Weights of a small transformer language model: width 256, no biases in attention or MLP.
Each number is 128 + 32 x the weight over the matrix's rms, rounded and kept within 0 to 255. Layers, rows and columns count from 0. Numbers have three digits each.

# layer 5 attention output (transposed), 256x256, rms 0.0667, rows 15-36,79-100,143-164,207-228, columns 128-255
143177067133154181106119137078100195158127122138030128121207148053162130071165147134079154162095164117171137097192127160145093129202102156134079108109111081069094128123081102179126188107142153146144123145100097096135204144149147155124155098172185051129169161180125149107147083158155051113081032159099226183161126136066182147109101109166133116109101121152089213162125143110136168117137
129087100119127138206143130160126088128130122145143122156231049128180088138144165188098173135146084127072152110167160087117096069099128197119112025156133125113146183120127048151137147077091108165049150137121148144147158161237149131146150074105125119191205132169158107146059146110102117099096117053088155130140111143031117177102116094102075140144111147144130139102092149120089111181119
191144123156092086049139047145124128177140075111115154155100170133137161107130090150139147119157109124080151126085217147107126209147104147127086139146155158166175115193230148111077169145109126084042107154145208172187089134097095141149140131124114091045110105097166063130196184114166162137106148096129109116080173090095098122153094137081137093156165107061149104185116139116119112144180
116130190167092094087075159149104173189171107132141149109078174143151083055069139123184095157159169213136189147105048113109127173145099153121143157131092176161085137165218189126107085125121096135135174098156076154112083213057178132109118144186112116126068131158105147155140163158122135113134144150194102166196176124223084180229162132174231187143117145106086114192095148000150161140107
068145112123083107165194169169112160119101212081084105142159096178166120109130104109103132137097127158106142112131085133158135191118143094207132121117078125118148096138159087176149187169103146135206152117055080102150125146141127093126133091151159111073164101153116116120106074150142171170189151143127122094174120140182182160133149133139109090153140101151165153141069091087135121146098
106112156147154144052089184154116074106130037207152155108058120117091095145105096178171162161127076114169144152122106121089123110155176148152112162142174165102154158229111099007117169125083143156104172149149150088136109116075139192175122140091135131096140119134120164068058195171101143089185191153138111127173112111192113088116196100105086121128158158159146094096141143117072057138137
077140111096120161145143145085087149134103130078160165132140199111122129080115112157161150107128084084110122041180164156128123137145093136091145098150142085071100162101084076113150175096132103104120124168084109119129155090085141124111104035239112125115129082096123157104132058187148124121086139083132148172162153114116133098121198140106146120097106174084089074081100122143084155161124
127070161172135151105064171062142146124155159103144157064128127110089104102169131138147196086156133137167178160148147135093083174108141199078136112174170136103133112141124141083079120148131151111066145151129133166121158105168212126144142080124143092142131107177097169113091202166154106127157096115152176161229183065176107079090176127073217147124117119116085154093106176150090159112129
134125154156131113070135198123153094087099130097202113197089145176129081063144180168119162159064089185129135130105123107116131087089149124110119140083134197090134140100088138113088098127158088143111127146124121130142137187115153171162157124146114140154144112170148146097119136104109108087115133110078173149095116108114112127105213125061111127186115092150167163094074127149087137097119
109124117136140070149138127056096084087193152165134122115068110121092079151154152116139083164136136150143187183093099125139162145146124118117121217094146072134098161123209186135125080117188172140100118151111136097143100215124193155171134135088129125115126138113072132172129131080113119133141132111098166113117136153164156088099134115171145088109113146173127086132112134061086135113169
108179132099133129145131200102151096115131071129135078098056161106152129135098134102141126075128163079096134112140129109115120132096079126174145098129125121145172099185119083094100191139158138158114136110086154127109150121081174122135116163072144162112162120117156135156142139119179149118137130105123090211129088081165125113111046131129163165145170072086166131129098175143114126113115
111148131076160107086169221148123089102143122109191102127095063174160160077122130102105153155028111128117125096089127100097135163102091086137078078120126138054113121058045079088084181098088099146132113176078055190105109132086118162112160231135079178123116138140145129128122121160204134120142124095075060154115161071096084157107152101139014104153140087187144196158151116145098128140067
127110126122146120146106143131181116128138107127121138112131167157130107137180141146136114085159140112135201105125115113131112096105095154054089111134136120096110109151128138132154110131126123136109042108082087104121147153161090150123168109255171060132142118112155139179149127165158158110037166062109086126072127101147082171149123067161158136142043137099083120181066096131106223168183
141106162100062121139097145165142113125184185149168101115149102150135091128109143121081126092099117202073103143143039159124127101155155145160142092135145125140118129154134134106098122151140108090075177125116152214074015143123052142197202158030116174124149132137117141093216195165129172140097162123068083092087137178180161144223174144137086112152134135131153129192093054116154073133096
140130129137092122109064170133139120145135037142171110097154160170127089126092191137151222135161138127112157103141095069160125088104160195107102098144153120085095140166237055142061107144140076135092160137122136159121087179158164168141167073102175127121117099110155129131110170182114119141100175101113139145151146117127170076157106150099183187158147076101144127075111119146135158145156
157152121128123041116166116125136083098133192122103058181078098119131158118107116077107079156094140134136122130055096152113174104075140117159164136112111118156117129130059119192131133154160087135149088065120061116121161083124010148153165169106118088157203111126144138081188129151157136134119121141159077125101084165100131173093106087168133146131087121098188156188091043108130100113111
111121085153186143115109122120092138088079185027105152123156101141103102051165121127036136159115111069171120106105140185122141089053087089160034075147171184075154201121027062144150131156118085161120148123074084075144131098146081096213098080060122162081105134139111165089073128089171122066168129113141138147090112115082181157026134085135087094146134149180154223124144081101116157148093
226075110188138141130071191220117192170069079145116174093087086141158185141139125074188065095202211101111188134138143146118159113067057132140151063077069145149059124161126145120146125082135114103125076178137120189148145086039148184101147114131212113108131136101117125115127105050146105157145132101166111210113167072169150088180088136154104181111085140112145135177185168108102205106182
099160208196143156126089192116152176137128114135101190097079116150102114132192138100168136147139140113182136154152102120106076143124128123145130154116130133126128158096202096143153173144140082123182139074188066171121106151100130095114124146134116134154135185160136171101080180141095125139207135151129146096209170098132168193169142150173059065138200105161117147112176152166138197185078
155079204196143114141029063174150102216164095159141164105145124127107080115160131238081143159143063144124152220122124091071064100160192175104122156106191204182156142157132078069106112160105133110071097129255215077129093076168152140107111135111146150184127155118107121127055153060110096159156113149198172123202137094182130115153156094098133203128205124097025158100114129112108077128146
116136167107095115101119109109134145128125113116136117130040207164073170117090152135115085142077158135184086120057149207132170160197167011147121207128141132170127100176163169099080142199166145108169143091122125100116106131000137137144116238127132176082068150092115132161215138137151127119146137207114129082126137092182143140091121154134111114128125113113130106171113125159130120081142
133173147137139135100136146100160105120190122110216098121192085122096145147096128110118150110060119122138130154157056125121103148151144175105101145181102122157156157123130167108146141106117130129107132108149148163137140087076132097091088146144129134104128136130119080101165158137098209124173161102074145126099094047210147125197148050155129163120119086128103175194153173125102115156158
076100162121131131075096125124139106186131168101114146150080166099129157179144152140150147129108131142090083124113108116106145153097072112142110130148103143161149120178118136157153071185152129145114083103113090176077063123146195111094089157196141132135113140107134121168100157125177127063152127094150178142149115147158125135123149125100145079105154118189128128119103127090161111185135
143093138140163139076100142144110180166139111132120160141063160142122152147148123142150125125129129135167083153101145109124138147142072077076121137134136159171147141164099159110141131175122179131150138141164155141181072109117105129116144167155160112101093127117102073175099151157133132118148133158154133105170134137154169126122116115130135107095150125091146125154100136149123148139124
102141137118124202102176108112087127093123174218098137124177119105167136159123133123112103129104203104173093122120148124137116154171132149142072131075130138169083145112154126153153087080141071167146153123099120109112137140158180141133087154161123167100188172101182119177139100122067117144112166132128132145201120134112183094116139123213133080147128153175149152125108147212125163091121
106086126093128173145140085129164127077172103083159128116153055111087069121123139164116113091152117122083147197189135133151182156136200190152147131093176076123139115042138099136108170040133124117090124155128103139149182083099132092197134071100109141162154156225142173140132150147105191129105071134128189105137142087115113145125118124108098117196139123117095124152175076175120131091085
140120150111129141199115058176169125153122105073163109119138103142122048134126136134081110099158139177136166116082119154140131123119127079134191172118136167092121095082115119108074137085143161089103109170108173081172121069125110135165174074085129099103132145117133163120107160124147148118104081186126172158147113104083090097173173163133103105171117106101194099134070141141150117143135
131125115146095131157116125116092093169143137123103178103105118109096157152124117101116165184192109094072120081161120118085099139144146131144108108119105078110150105113124112152139107151132184145145082092085123129067166150137143156110124088097094152116133107110125094130156154085154156082095083106146104149100120150170141174134132124119124174158114085177113109088090109147163134118152
125118125150112095107084125146164160147128152091115099171142150149108128166161169132126124131090194163164084154093113162127158134164129122134106151169111162186085126140124140121143107140101141074132155130114064126157119083081157148144128200216145145121130147133130137149133141163177112128088118144119136128161105112119117136150125123117151166123115128147159132111106141149111145206086
100118076104146118093125167136130118141095125134121155127073139119115152149080094139116164110154120147124117139160132094130189093147142120138140117112090081160085149133116116132135154194174136143164117077129056142115165134155135149160149122096099102093160085107116103110091122110177103127089120087164122114103076137142175210156075090127116137079129168157109176051172153165132137140096
097163115085134142162110079139110152148128063132089147144163126132093129157075107109107105114161164126139137142170116188099126128128124116154135178068167085146104111104118099161131156110112091173106137139108135132117143077146121127131135146119113102130169180097095131148115116088149086102111128116155152070099107096115099158144134154138163119133162187133097161096177137147089147077115
089180120111073119121101103117122140170151132106162109084132144129074147167122127109107165149089142121117127140163185110110078115148157129175128133115144134104126104079146069127147138154115115104185123167118107136109139118112099093130125091126107129127161156153185167065124198115163163113138129082142120134080120170123123104129104143088102132118142086105108132149140071104131119119156
141057130133128081099183161176081082093112149145125159120152128134162105167097142087135101092194137063172138116110109146139107138180119111152114107107103215173110114142104170134172114084128155110132139099151123128137154115167094139076127152080130116116104137128101114144141125136097150162109097190134137103161154123086129117150145128164126111137103167132102115145129108136091194036148
149125093152135087147069132116116135114203086163136106168162158102122098086149191144105122125138129126126132149116134138136128154136118112120135162131120119151181127099064112170065112142155146130073126095134143137090077182134121158114075109217181087141147150091167157121143078124134154132118133111180154132133131133121096168152144103152121116178124186086134117156122153150139155176109
098095164101192131080153146133142169134211111135133114137120076125065124176113154129112139122093151104135142202117162132133121075170172127096133131149137088163128142096168132104140184086156109115167103162150182159202121086121175116129151142167156183154157177197098192097179156140121129127126157146099124104092161107135146117117074075133075129196145087108147150160137132201170175097103
126144158129132126141138059134088178078125150129131141120128113129163111133138119141109116127167150119114172107144180107117142158189137105144118146085148087126162140113099102150103133129150161157087138186175087112113117145155139152120101103076144096128134105132123112137139131130091152139099156177134085140175149143121134143136170132152132160137093141100138108144072129188127158088136
106111143119157183050122162122113121085168117155010151141154132170121135165105113158163083126140161064123090099133093172114100175141097106134083113112067104167089113148161151135172090105135130195121130121141126160137070084155104136113132156155136147131111114140122167169117132148137139146112105154157141107167123097140180149151137088156109105171133175180116105119163103192109153102138
140109120130059125118083086074163117208131109117178140115141044135076130127160117084099111150110101136084120158129143097188138100115177137118118144130167144089102138054062092101109116075140108115113131148119133122154087165084135109140157090102100137118166176073160167112176143164095132096128169127105157151132170118125080095179162148060160133112145133066133126185129143069158134191120
066139153136113102131100116157150126153141112110131156050161123104048125126124127102101130121153152142110163173151135139136124119129160116135116144120157098149089090103091081128117099134160090121111119127137132154089177093149174079152140139090164138123101134174128125116134162129219117137079146143138157118101104097142141063144157183155123106148117068147107139142164123111158093078110
130162124123111123134118215091137100089168120141154129142150115155147148092125135158119121104159138076079163159109119169178096117122145131163135103142148147093170155069134104082105199120151126124133136145126116143144122157144098117140133103158116132137160119142144161130145100091095142115152161051111102090109145109112091164101100081203089117167117143118083148132136177189152138134139
104120078084162127198187173139081108101185118162138084100142170141163093131079140169118133089144098153159177110136146124122130102168152116123176140128151100106150128079159157112139116096129109126115077137120205116097107116105176079185121091045121142137129043164095135132086129051140149178110130135171101106092087067138106125112108120159079170134070165050103120139145155145113131083125
120129204128140120168181134129098177159102126126109173111120126154127116195075078071118114144125131118132124100137165109114148071152156151126137107080122108134097173110148134148162134127112096119146174126113104099094104104119136117154134141051072138135101162141134096155128106128091125103109172145092106148126109122138133124147153166130160127126113106121166143132131079146094090090129
147137116127148094201170115124096088107112154152144131148150147097142127134084132128138131145133143138116145123151093142145095117154130132155105077097124176106123100136147109154138107150149085174071131108107142077054169164136147088118101160082153149164163126093119123151141115085124152120108146123160084160097125094135104128115116109129102126130114153142101145110105131112124111083161
143106154133157094133095160132116223102085122115132122177110148151163091136151132135109122123147181088193167178120176113077140085196140126119156143076096089175127139115124167148139126138100129143127101164119123148094184138132127149092080163133176098102127116126101065117127122140110186101085132120182044122140075180123150143129170186126164153153115143178118130157130117197141163069115
083156208102113136054145144095111156195112143150148101154068124098097172084111168136129101120153145162104108143104108150172157114167102080108108187123158143161151126100151177149062109219161150154134077073147148155112102130137168094186113170135101151135160185103124143138139188132112100094152129111169133117134091140155160138121085156079174152112152138136171112116129127205093174146100
127130129145146126104098151145127153129168128121130139161103136143094138120133141140116143112160140179121149134129126108138166163177102089110119123108129148161109165152137152123142127176140127131138101167114154136138107103122105133119143150154097143147132124147117123168085131134130088124122107104100132100096120109120145181142088109135140124135118111104180156107131131131131118135154
069210139099143137165107123164093150099104152082156111052143119138129100169118117122168143094074144141140092084147076165133115032096137163072175130137116120106130109148151084119188104121095084158121100140137141130178147105162105101086157099128166175105147114155115125145092084122117135122182102143148191126114141123103146106134152108181142116104098130139092131095170123116125131086096
137117106153158095151153125149102113085171120109121144118150100123135103150114070111144105159128112104099100184115113138100111103180194178178134085116140062130165167138129125136159172108116187083117158159167116092156147095103144128116096150156139099199110133145155139114191104078134144167172137138100128117116157143152102125142109155108107114159144165120118146169105134130119060162113
172097148153075103130136111135167121150134074157133053156120172115167108062122128129111125104156136176126130175123100121106140096144136101159169121125145163135164138098128127092073106142138133085063119088126128128090164134108174187142146129235060146147095087108128047112107204134121126147078079132154111109158100136106083075100139172134108122083112096103145141110095122125128120180101
125174110178094163154116101109118076134149164129115139070164109102119137102117170140122123130173181122089126121172208113114115150130129104169121052100088177133158097153093146158151087099150166164133115163128088160087172181103182145126160122125124135135132138092121150162128122122114106113104122163127092094154143121115196145126075090143113169113126148100101144212098124116160176118102
122094213125072126128134092072116140203145154106110122165100139123119113104102123154141128117162193154101146120144101114178167156197152094126111133156100166128131116062140176160118119126153164109086122079143171150062143145130139164120141155154097125154148124095091101140148152111116124127064140099158136086131141125099102117122117111069105146119077140109088083099100096176130148165108
125113137133169144101138179125093144104114151160112129112093107137136126177125084144129107153139123119081104162109156106131181139122080054152111172113128158166128140109104138158133176135151166122139140116095129131170160116164108128154126109151122107083174142098161129182149110115132124137134105105182119109091068120158141213127073123125093139133196154135184123109093128212097098151136
143120130145148160101145103177065122185094108125096144099145120118159129126093150095126135135172177079101074107171193154151154158118098158123114163130163116112138079110147146193185118183151130132096128099148206128038113144177132159108122126108142125082162091116125144124131091129115131186117142140144142038087129125151142102147085077159094121060139168114142112091120115116171129079099
144154116131142102102138119158100159124152124128126144121152116150133123090079131075129104139129127102169136128118145106153100183136154162165116132095125155186123131124155125112130221124108147068176196111110107134137050099056112108139157127115147078111127156151138149055162127104129104120170121140130157188166131102133111101136153190142097137109145132106144174133106150161109132136105
117111148145118140158116124170129126100110126104107168056162064097184064180148095114127147151191142143121125128083142197127091062145152110126109100142165113119122103081141141142124068118109152153129096179090121113125181097168137091082126095042073099145130131126091179139129091053157144161095105157110106107098148117118100153161150112155126102117108136166092093114147091078104116080124
136099155162143120093108128138094084139144099151109165111151144109131132128163178136106138177071158145130100119118125108122179185116125154127108159121153122147105083104113156146150106167175139110133059129155154144088100191109142123109098115147135136131155148078109136094130132160165095164080118172152128104116158169183103090124137111116117152122121222130120114110103114152154134129110
099150103098169045109117108172083141164182111077144123133123155126099145162112124141122142139087120138153103192132063127160140142167142068141142148087149106194109164145158145135136143119165137095156125195154097119157119098069176084154136097125142152172125179166124161064169127096099125105181119096089109095091158148127084131157132110105113084176127163143153163133111162170166112100154
157115097139152150148158146123156089071124100102076150150152140078111138151181153136166099122103152119122123142119167117053105198101091139160090091128153158187084194200079160079097142126182163139105109217133127120164171136117189134120058112160117137120147120124177132126137160103124089115151159150103088142084147104111126120113089113192167131181088151173182121156076130133153158217116
152136146099148144083096183165106160150118117112059099105115138125127164185193112140204142149133129092126052110157130192139075151121103090140119107143105131137116130151162134124177099176111125182070134143149176122147111075136147119086120123158169160171168119155114163146118120135147144144145136159154155104072110135122142147137128104147147077130133180173141093097136085109113090135179
113095105128106105104102071106139098187106089169146137109129106149114126096106126127124102123152100109085172143094098094139128059152141200112139121094186135125093095126110103086052113088138108089153150130141113123100067114090120094154201152128133130108144094163119044103120128184097088149076139097113154156107137106147125115164131131102098108127186146084097149188083138115152130157071
078110204142154114142122131098141087132106141156176193105152099138121141091113160114105132164130162162164144155166163103148157216177113145115099121059161138156159128084103077161154110148151185108086090120186136149028109110156141122133159153167100159095133131143134064114110112150136101137140175128124138057131136162134082108142113113127100121058140167119133158107171140133162082098114
061177134100149094105092130167117107090163132121177164090180138125116114156122096154124143138093115144107129122105093132109121142147147107156141141103157089124142116117125124158130148128093140179142155135102104156185087151166127084146100081142174110099086175115142138149141134112143182101227072113113108103137184166143104152149138090166140055194200122153123160172136168177116120101134
120096100115157133125133119174125075100160139125100156135179150034147112131122093131083167167134122118177190109126111091112129142070122127094143168170094103149145136105091149130148122122168133094144079154110129116123149139117139130117133091113108115165076140048151161138131144083154158152089179176097094094117144104064119090100131115159136115156089161115100113131138104115158135100154
145158081112116151145167136138140100113124165103118158115147135120164106075063135118133119100177151125111100123146174130155122103152104140121142041094091147108149151148092129127126156092147122067134159143117103132124116113130141179174166120148080151122108125157174120100085110149065108121125151146105132132159099104065180107146114150155153126119118126082180175200126146066134110153126
144141094135143159177150118131124102098115137105116132092150126075137129173109168065150119156117135132147101144122145176117098112093135123130141125135101139092109108121093130147145100123144100121130139117122106103132152159134144132098099135067144128130116124126141158143177110097160167108134153177161117118119125130129138128114153135161142142150112131136115112100135115097116124105107
128106178132164156138132108096106117121128119101117187150185145127184037109134177138137122144142218136070107139139160139129149127164099132172085041101105138135134087141096173184149105143124141137090100147130066125117216167146166092137120118064110125102193132106077140110182067159120088152107178100171120144120134092128162153172069133142148114121113199114133117181166116173157154073169
154085145155143166116127157148094097164090116183136192127136098134159121125152139083099150112080165100141174097133082119166086143123150096150142155094086112132132137102124113165148129106133123178109112166129087140165148154106089155164156127150135122104110180170103145122042101124133154060128148172131145112099159165061181132072145166165118040059142104103075137128110110098123135141122
085113144139142122153126139172115106097073105156102218161129114091111123112118092117108136153179137150096184124127152086142127176097109152092111119096137142156158166111112092111107172127106122170147148116104129163115157122125116142109131101160149073140181114115142116129093137102121165132108109104098177120175107127098086188158210066128145116128129147090119117089165119141102118101062
127136135138085088117111102172106155158141150134137106129134142121166179115148164114103159135127131128159132123157145130150122160171068128136092124121125107124121164181138125110147157206191128138129128082132152093171103184098140121151089135156120116109106097043114084120147168154081127076152162118154083148173067139145152086158090144135126122103146099112199184156105154113133136160125
104085162098179123138132112116134148173137157151108092155121151128110180143099144182169127126171094069116085132175134155156162158128107146116138107176147120121115097151184118142150145130099095115146125096095132111083100202076166110097140141103108112108148120127106098223181153160134118126105156150086117161125153126191090187113157115088168144181120161097104102111116133157112097115168
133123120147134120129100128107114175129116139069113187093147154113108113132125102110113117090104161135117067163145133160100099148043160133181152174117104104053170084107132144129026136142123167087066136109091133060099175139154098144149170143208166089094119104135127132114133124131139143105147098117124129122120154098126199141152130127140133093186102142104101145112143157171093127153115
122105105107107096161145148126117154131118106156155096116126098132189123175125130143166150120128082095096081135053112097116109115141130111166102147183132150195137067179168129156104089083096167162131118145038135121137138065123121168129171098093113164161191140163113109125107127151120118118133098114121128160086097180130098155139205102149117086146110162072157069164072095101137152118086
155094138204142173181080174180132109114127153077119167163153119092165155125129109091135153102130161176127162109153137143128104158112144148172100123103110153128128144153086130138117137099119193123094125152105093157149170067138065129161132092183145155132072185106124146110098106133114099111167152154079112174109059086106232115093128099153145116136126123091170183110142126166052115139075
192132142120191078088128215095219118112099156119135101124102105090145149154174145134158161104132108110147132167183094117163126154151106117121115119135171157164127160131101140127125201052132145147175115120113125189167131159064173080093142154111101172136127108165132131116128100130112167030118157100105138190090155140139110132115133115082064162120174116110109093169108106086206149142104
142101117133120098123119214137131140122140164137190027143105105131140126158111195139145194122119132166147087116103104112125111107187103112170126071160128177147099223162107180128116133124150124119147137113087150100152101158105168152183098135071096197093058119114156137084157160092150119033151144145149093131127182100133105140121130136089149175163124097134170111158077094101146176150147
117102136114141120127111121144059137159158067155147159188128120137085148166101142137118105151125133088109179158117079123147182172126150160113133138162167168153159144106106086156119067140114084153111115100072160138113076123113159161144103131104116126136139145123130076177145116132123087169127091156139115083151173135128101159109117060153169114133128117115138100104138135154128110188100
107198092157149084135151148102151170123115155148130160102121142058112180165103123106137116153140191119053118187189160122091157135111119148112101144148107156094127091148169211127073195139150123110121123067121166084110113196125133068134139114033148114140131103086129119139204121178128144135124138181102079183168094112154164135112160146169111115130131147074158135165134128101130120020090
126154148210068095143088129126106160148111087124157138097169112114111137190102167117137118118111135121086086120103159121085119095136096153097094088126137079052133090114163174130103123177143094106095133144115153106121091106121123105141100118085144131143069095164090132124129119167153132115172132155090152112098163140130138143070107191142122112134141093170131100156110129098086077079131
082084165107125156147130099117144069171086120106147133142139097135090159115110112149123127122175128114151149139161162118165131153160070116127097108147158168169122093159145119088161145115132093108139131097057145165101123128077183117127141118114135078123133156081152116180146162173173121120131150083041145109177098095134086162100113112111135161115145112166112132135111107171125100116150
139125178117114066107130074131101174111109112143159135119117109135085130127088072143134138164127158146050112176199119126154138121114151110081173131143131108103166069142178111121085150149121125111179147110106188136049127119103090067140150135065178114104164098126134069121179142135109151144108138112139133111168176162151115154153180196128133126138140109118074101151148123142126087074120
104179143144088089156071156138172124188109153180128147106169146084107176124120113123183106087181166164119153141203123154172126167157094173086094117138128119142121139160172144132124130187115124156216127089095156098105127176111173109111101147133091129136119080083164145182173178114108174062118223096098149163144103120125108118140152122103211143118147121091117138165109133128108144084104
146137082130088138114120090145087103146150133105128096124194108192114127121109195098082151169123086083127117102081148124145078053118133091155146110167096116075114138105118141117144090117130123127070161185114122098140109130153065169147108120072132068097114147134115119128125161141118085153109094122160127116143166126097136138094083163138144179114082162178193150119122131111095086141166
126134174195156141097133131135191124087141142037108163104155095077111089163148129121088155146143130096136120127074206161103134099136167141128108161130148121140125183119090124087067095111155125162141188152127103128138170084124192124155102156142188110112108130196136198098098131101111095175149047135120116153149128085099182160120115132114133124143124134167125135104151086127112091139103
105172158104133148156122156083171150103091120145074099111094102121141132142156171093134114080147167117148128167120138138112168104143059073096089095124164131100087107126163141120115161095082120072116137133136113144126117117139112100063160141127148158117131146174134132122133116143188118110162122098084163112101076080177117158117088109099120151124106141150111125139137122151119123109150
149119165072095131099160097095113118138134122119121122111137093171132084146142182114213109082146125089186047146081097166153153141128101119135100147121123084101112074125195168101105116100082105136189128119156151179100151059119141112082174127056159092168104138214116141127118124182189153146108102096074177167088160110114113126116172190117122081140056134139103069149113096111133085156159
134108128093160087120148117138130152167103110109157109176066141103112102122156125163170140134142115056113153143114092161166115131155148125156099176143162135181140174115114134144135145102143168130183134122128157138145127150119143163102136143111149133148186132151162121115154170130156132107080106125192081158125168150165051138129205088096136136144098200106132104108106089124091141149105
152123119149127090072144082075112148140192144097147040110096150167092114131096170159129107126082120092100063161105076158107154061165147099161141165171109123116140075154201162100134093165159131064084105108151118116145129117129138139160124177055157153155125123117143110126201133123113105126145141120177083123089141144136155076134070217143089130169135094141123139200077161133161139115198
125130128198115056131106175148151178110153138149196137133126117110145135153091155166161131172148178134058149167116101109105140140135127131099098146149130103128132160142166131109119135141166120141118168116144150072136122130108095129169134127088149144118124172127108072136149193157098103077168089150161075147081104115162182133107172114169137103089158117085113124108109082060146100091103
# layer 5 attention value, 64x256, rms 0.0614, rows 16-36, columns 128-255
182121119188121081146103084107055165128092094104063027117128183118115133149111151109120074135104140176152144124159145179160105073109132115172176107152128203092138139152139171191165146165143098145165146143082164073155177170103091117120046106127181148130103115151122145138153137092140085146154102146126097117127109102155110132133138131143123159182137075107146110168144100117156090152109
135168107133102004167120122166132111187124132112147155184171106154071109141162103103178107187173135142137129083125094100160132164115137095136140150162134089127121133102118107156122164161130103125110124079120146155112167123169140141170125073121157129119116156169113077123150124143126137063161110113114089158114115114104134121111130160095117118138114139059100166060115144121139092152118
097117151087122101100182091142072135138133157167170161108104140134117109135123101142164176120171184136125209103136160143029126109124096101124123130068157104142089124076154166100128118110136108140107091155101154150140137054125125136125163148133084121160177088190137157082100165112134132109142167134154100140098107145109158155085136106178122085095125111128115167140128099138094083127111
128141119106183108085112095098144078121153121121099093125120108166065127150114093113113191104114146124122126197175200136083065123156124176121104133178124134204136129078140150101128104087067147123092080077130124151120138094093127139092108121138104133191160160115129108163195132119115180074137127146119114114126209114131147091158074127146153087097192153128080144113160165052124141097138
115124167107172119170128196144138148064073119171154041112163137138101116106143111156133085097108152140142177162087151142198123078095106156156159180100042111110026118148102148112144150109110113166114181141143052136131140094085129150127132168139153150139123139153180088168118136093132109153137150061137132159121099156114149099188105151124128169159110125166084097170148168114124132089120
113186096127148128099142132120126075125094096136154132161114148105096142146123126101104145090030155110128122091145192095125151091116104172097122057123180157147116124084178142103101154095121123150146151114153120109123113071133096115120132133127149115140170100132159138135147130091110104138140140126166120095128125132082148148144102129149124146134159134131130111164144139130150174180116
144135126137156123176114074130074149119148100122129114160201126138178143077144176149096151084123117083155158057130131126157119119140113141061148084145099148128177119110109127063070097125149133151165121141117116137106120072145106131173096195128139155122149044154145082044153163094110185132165141167195106162106143128134083143133136124152131116097155091147157113140121196133103166148135
151157173130170097130138136101160139081164133136158098153088153120088127144141136174140148122142110175145194107124086087157125165099120134137141125077110095198157132151146125109093114180129165075140130116116173171120176147104116158124164082127110083149148138138055115052119129140122148144140094151153102186167113162074120104107124091119164022173178068153116123166150185107132159130088
074147135131131153116185112114120160069107098189156117178094152126137115119153145161146168134170169157117155077064062151116143149111141100092064139141112096141076117101116128125147132096091125168121118153103199086174103082114148152108144175125064110169116098127129118134108121132073116140103178110101114068107143127128144130127130137144124179160123222145128139101105092156137126139102
083156135141132094119107096142134135135101146118208099186140183141081143109111103141190096134072137134151151126185193115157132191053140151182172111102127118124125144132151114110123180128132095117139155133164114113122098131143089127165145104126162096073150135073133117099125170148081093095145141070100111149097176119115148129148097169108133106104132126086108157131139069113128118144168
154128235102133087120117089134126108120088158093130139125189163131157174108144161135188110102126130137157124172117130136120166139141104150184207175076130114129255160164138081101131126182104156124082091062140105148124132073077185154124143052132123133118111193148119129117068147133140111149147138068094148144095155123119154090150103121153142160077129085193122130079177192119146141143133
148096143111049178150151152081156148158073131140127123124174156125171161147152118112190125084170164157130165035129183179161144119127078133114149115143118182174112146100079120089050134144108132183168145166081172063129089133123094143134123122115145130168124108122089148092127132119075120129195110117163139114172142125127143149153140150125119128118149135119105168129184023110108122150108
203098162112130034148078118129167125166135077181141166083108144123100117071119149155147142139156165107186164120137141127164111101142092128104105152126145098111170129100092121186170110100101115093098177094127118119118125122056080101175162103133121112113127171131128089100097146144121155163151089095153152139140155100122163100104111138199134126132193082131068165136117158066125110126118
089119122095121103144165150107084138122091161149228149213159154114157092142110116132112077181158189117155162083142107054147129079124099122120190125197130138158119171140147150145121140164140121065176168124174106114120124135132090108159152108132115195122049124102094109044151101131128148112190103128110090170181122123109149091120092076113148120162142126154160143183117124097146135142137
129117154122157129133115089122196098138141080156117139114146151154129152124165108143185167134073129165138117154095136182083129185116097066134093191079113146187138135157145155119139140121043151119143137139176146110114146161148150115136097115127098125143141164148075172144120156078165145150143134149158142169119155132132141140114124171103149143135111119127077152031150075061129121145106
181204100130117147117127106092145153121146125104104105092101190097164144140048129124137131089141093199121137101129130048096155164081142128051174105135072147145163157150128130087126089189134100138112074173139120129103119157063150122087138163128112148121194125167151125176134112066112122091106124151151165161167140126144129131168134178122116135115095111159131126123131147145110154097132
100059121147031173106100139112100087160109128122119129139130129155182022164113186118167132103089098136146154097135136091134138104155114163120056124179139120127149082166148128091140126091077092099166135134133150139122098123227112139122156084130110143113167135091110132081172060148146106087094115156101104107111149097158120172178118108165138157113085129141100123149134154101175150149143
173101155147078147093061126127138093057079162155145119097149068151102154153122105130131238079165160135102124079086179067090153064166201152137149133111113118127112068139115087108170097180123125153074177173109144177104075041143069119103157163130095128108116143142165121124183112134134154068042138078134109123147126134157128159126174134130104117131095126174110111096125181153075105115152
110081023163163145151132091157107106102109149095104074130117123148102112103153122163096124188108106121186155115139115111139101051118151165183136127108066094104051089089054177175121121136113088184128088183112159154154187116193085135078092140132145128154076111204140107111193149104164127097149129154140099152113127153164111160132186111123087071166114130183184119103125149168092162093133
079143182132169130082147108157168122078168199081160157105161105127093123052119096163078143121168144114121119085119117033160141165088131131099111110088079107133126111082097119132161113157167142126060119083136114189093131047135114172162197150134080106117166218093199126098058174175103128090194112049131165150178130161106140074098119128108139096089141124131126134124085139173104146107151
147144161142111141153071120101188074148066131087127113153142156152034199072112140164170111142080113184188203135144088100166129117109186106137146184121150105128122148148142095121127111100179112099139170125087104089134115159071110051123138091132102117129119125135168135088116174158121158158132123123111113098128185137077111088135159173145104101127152160133176162165090135165112154126088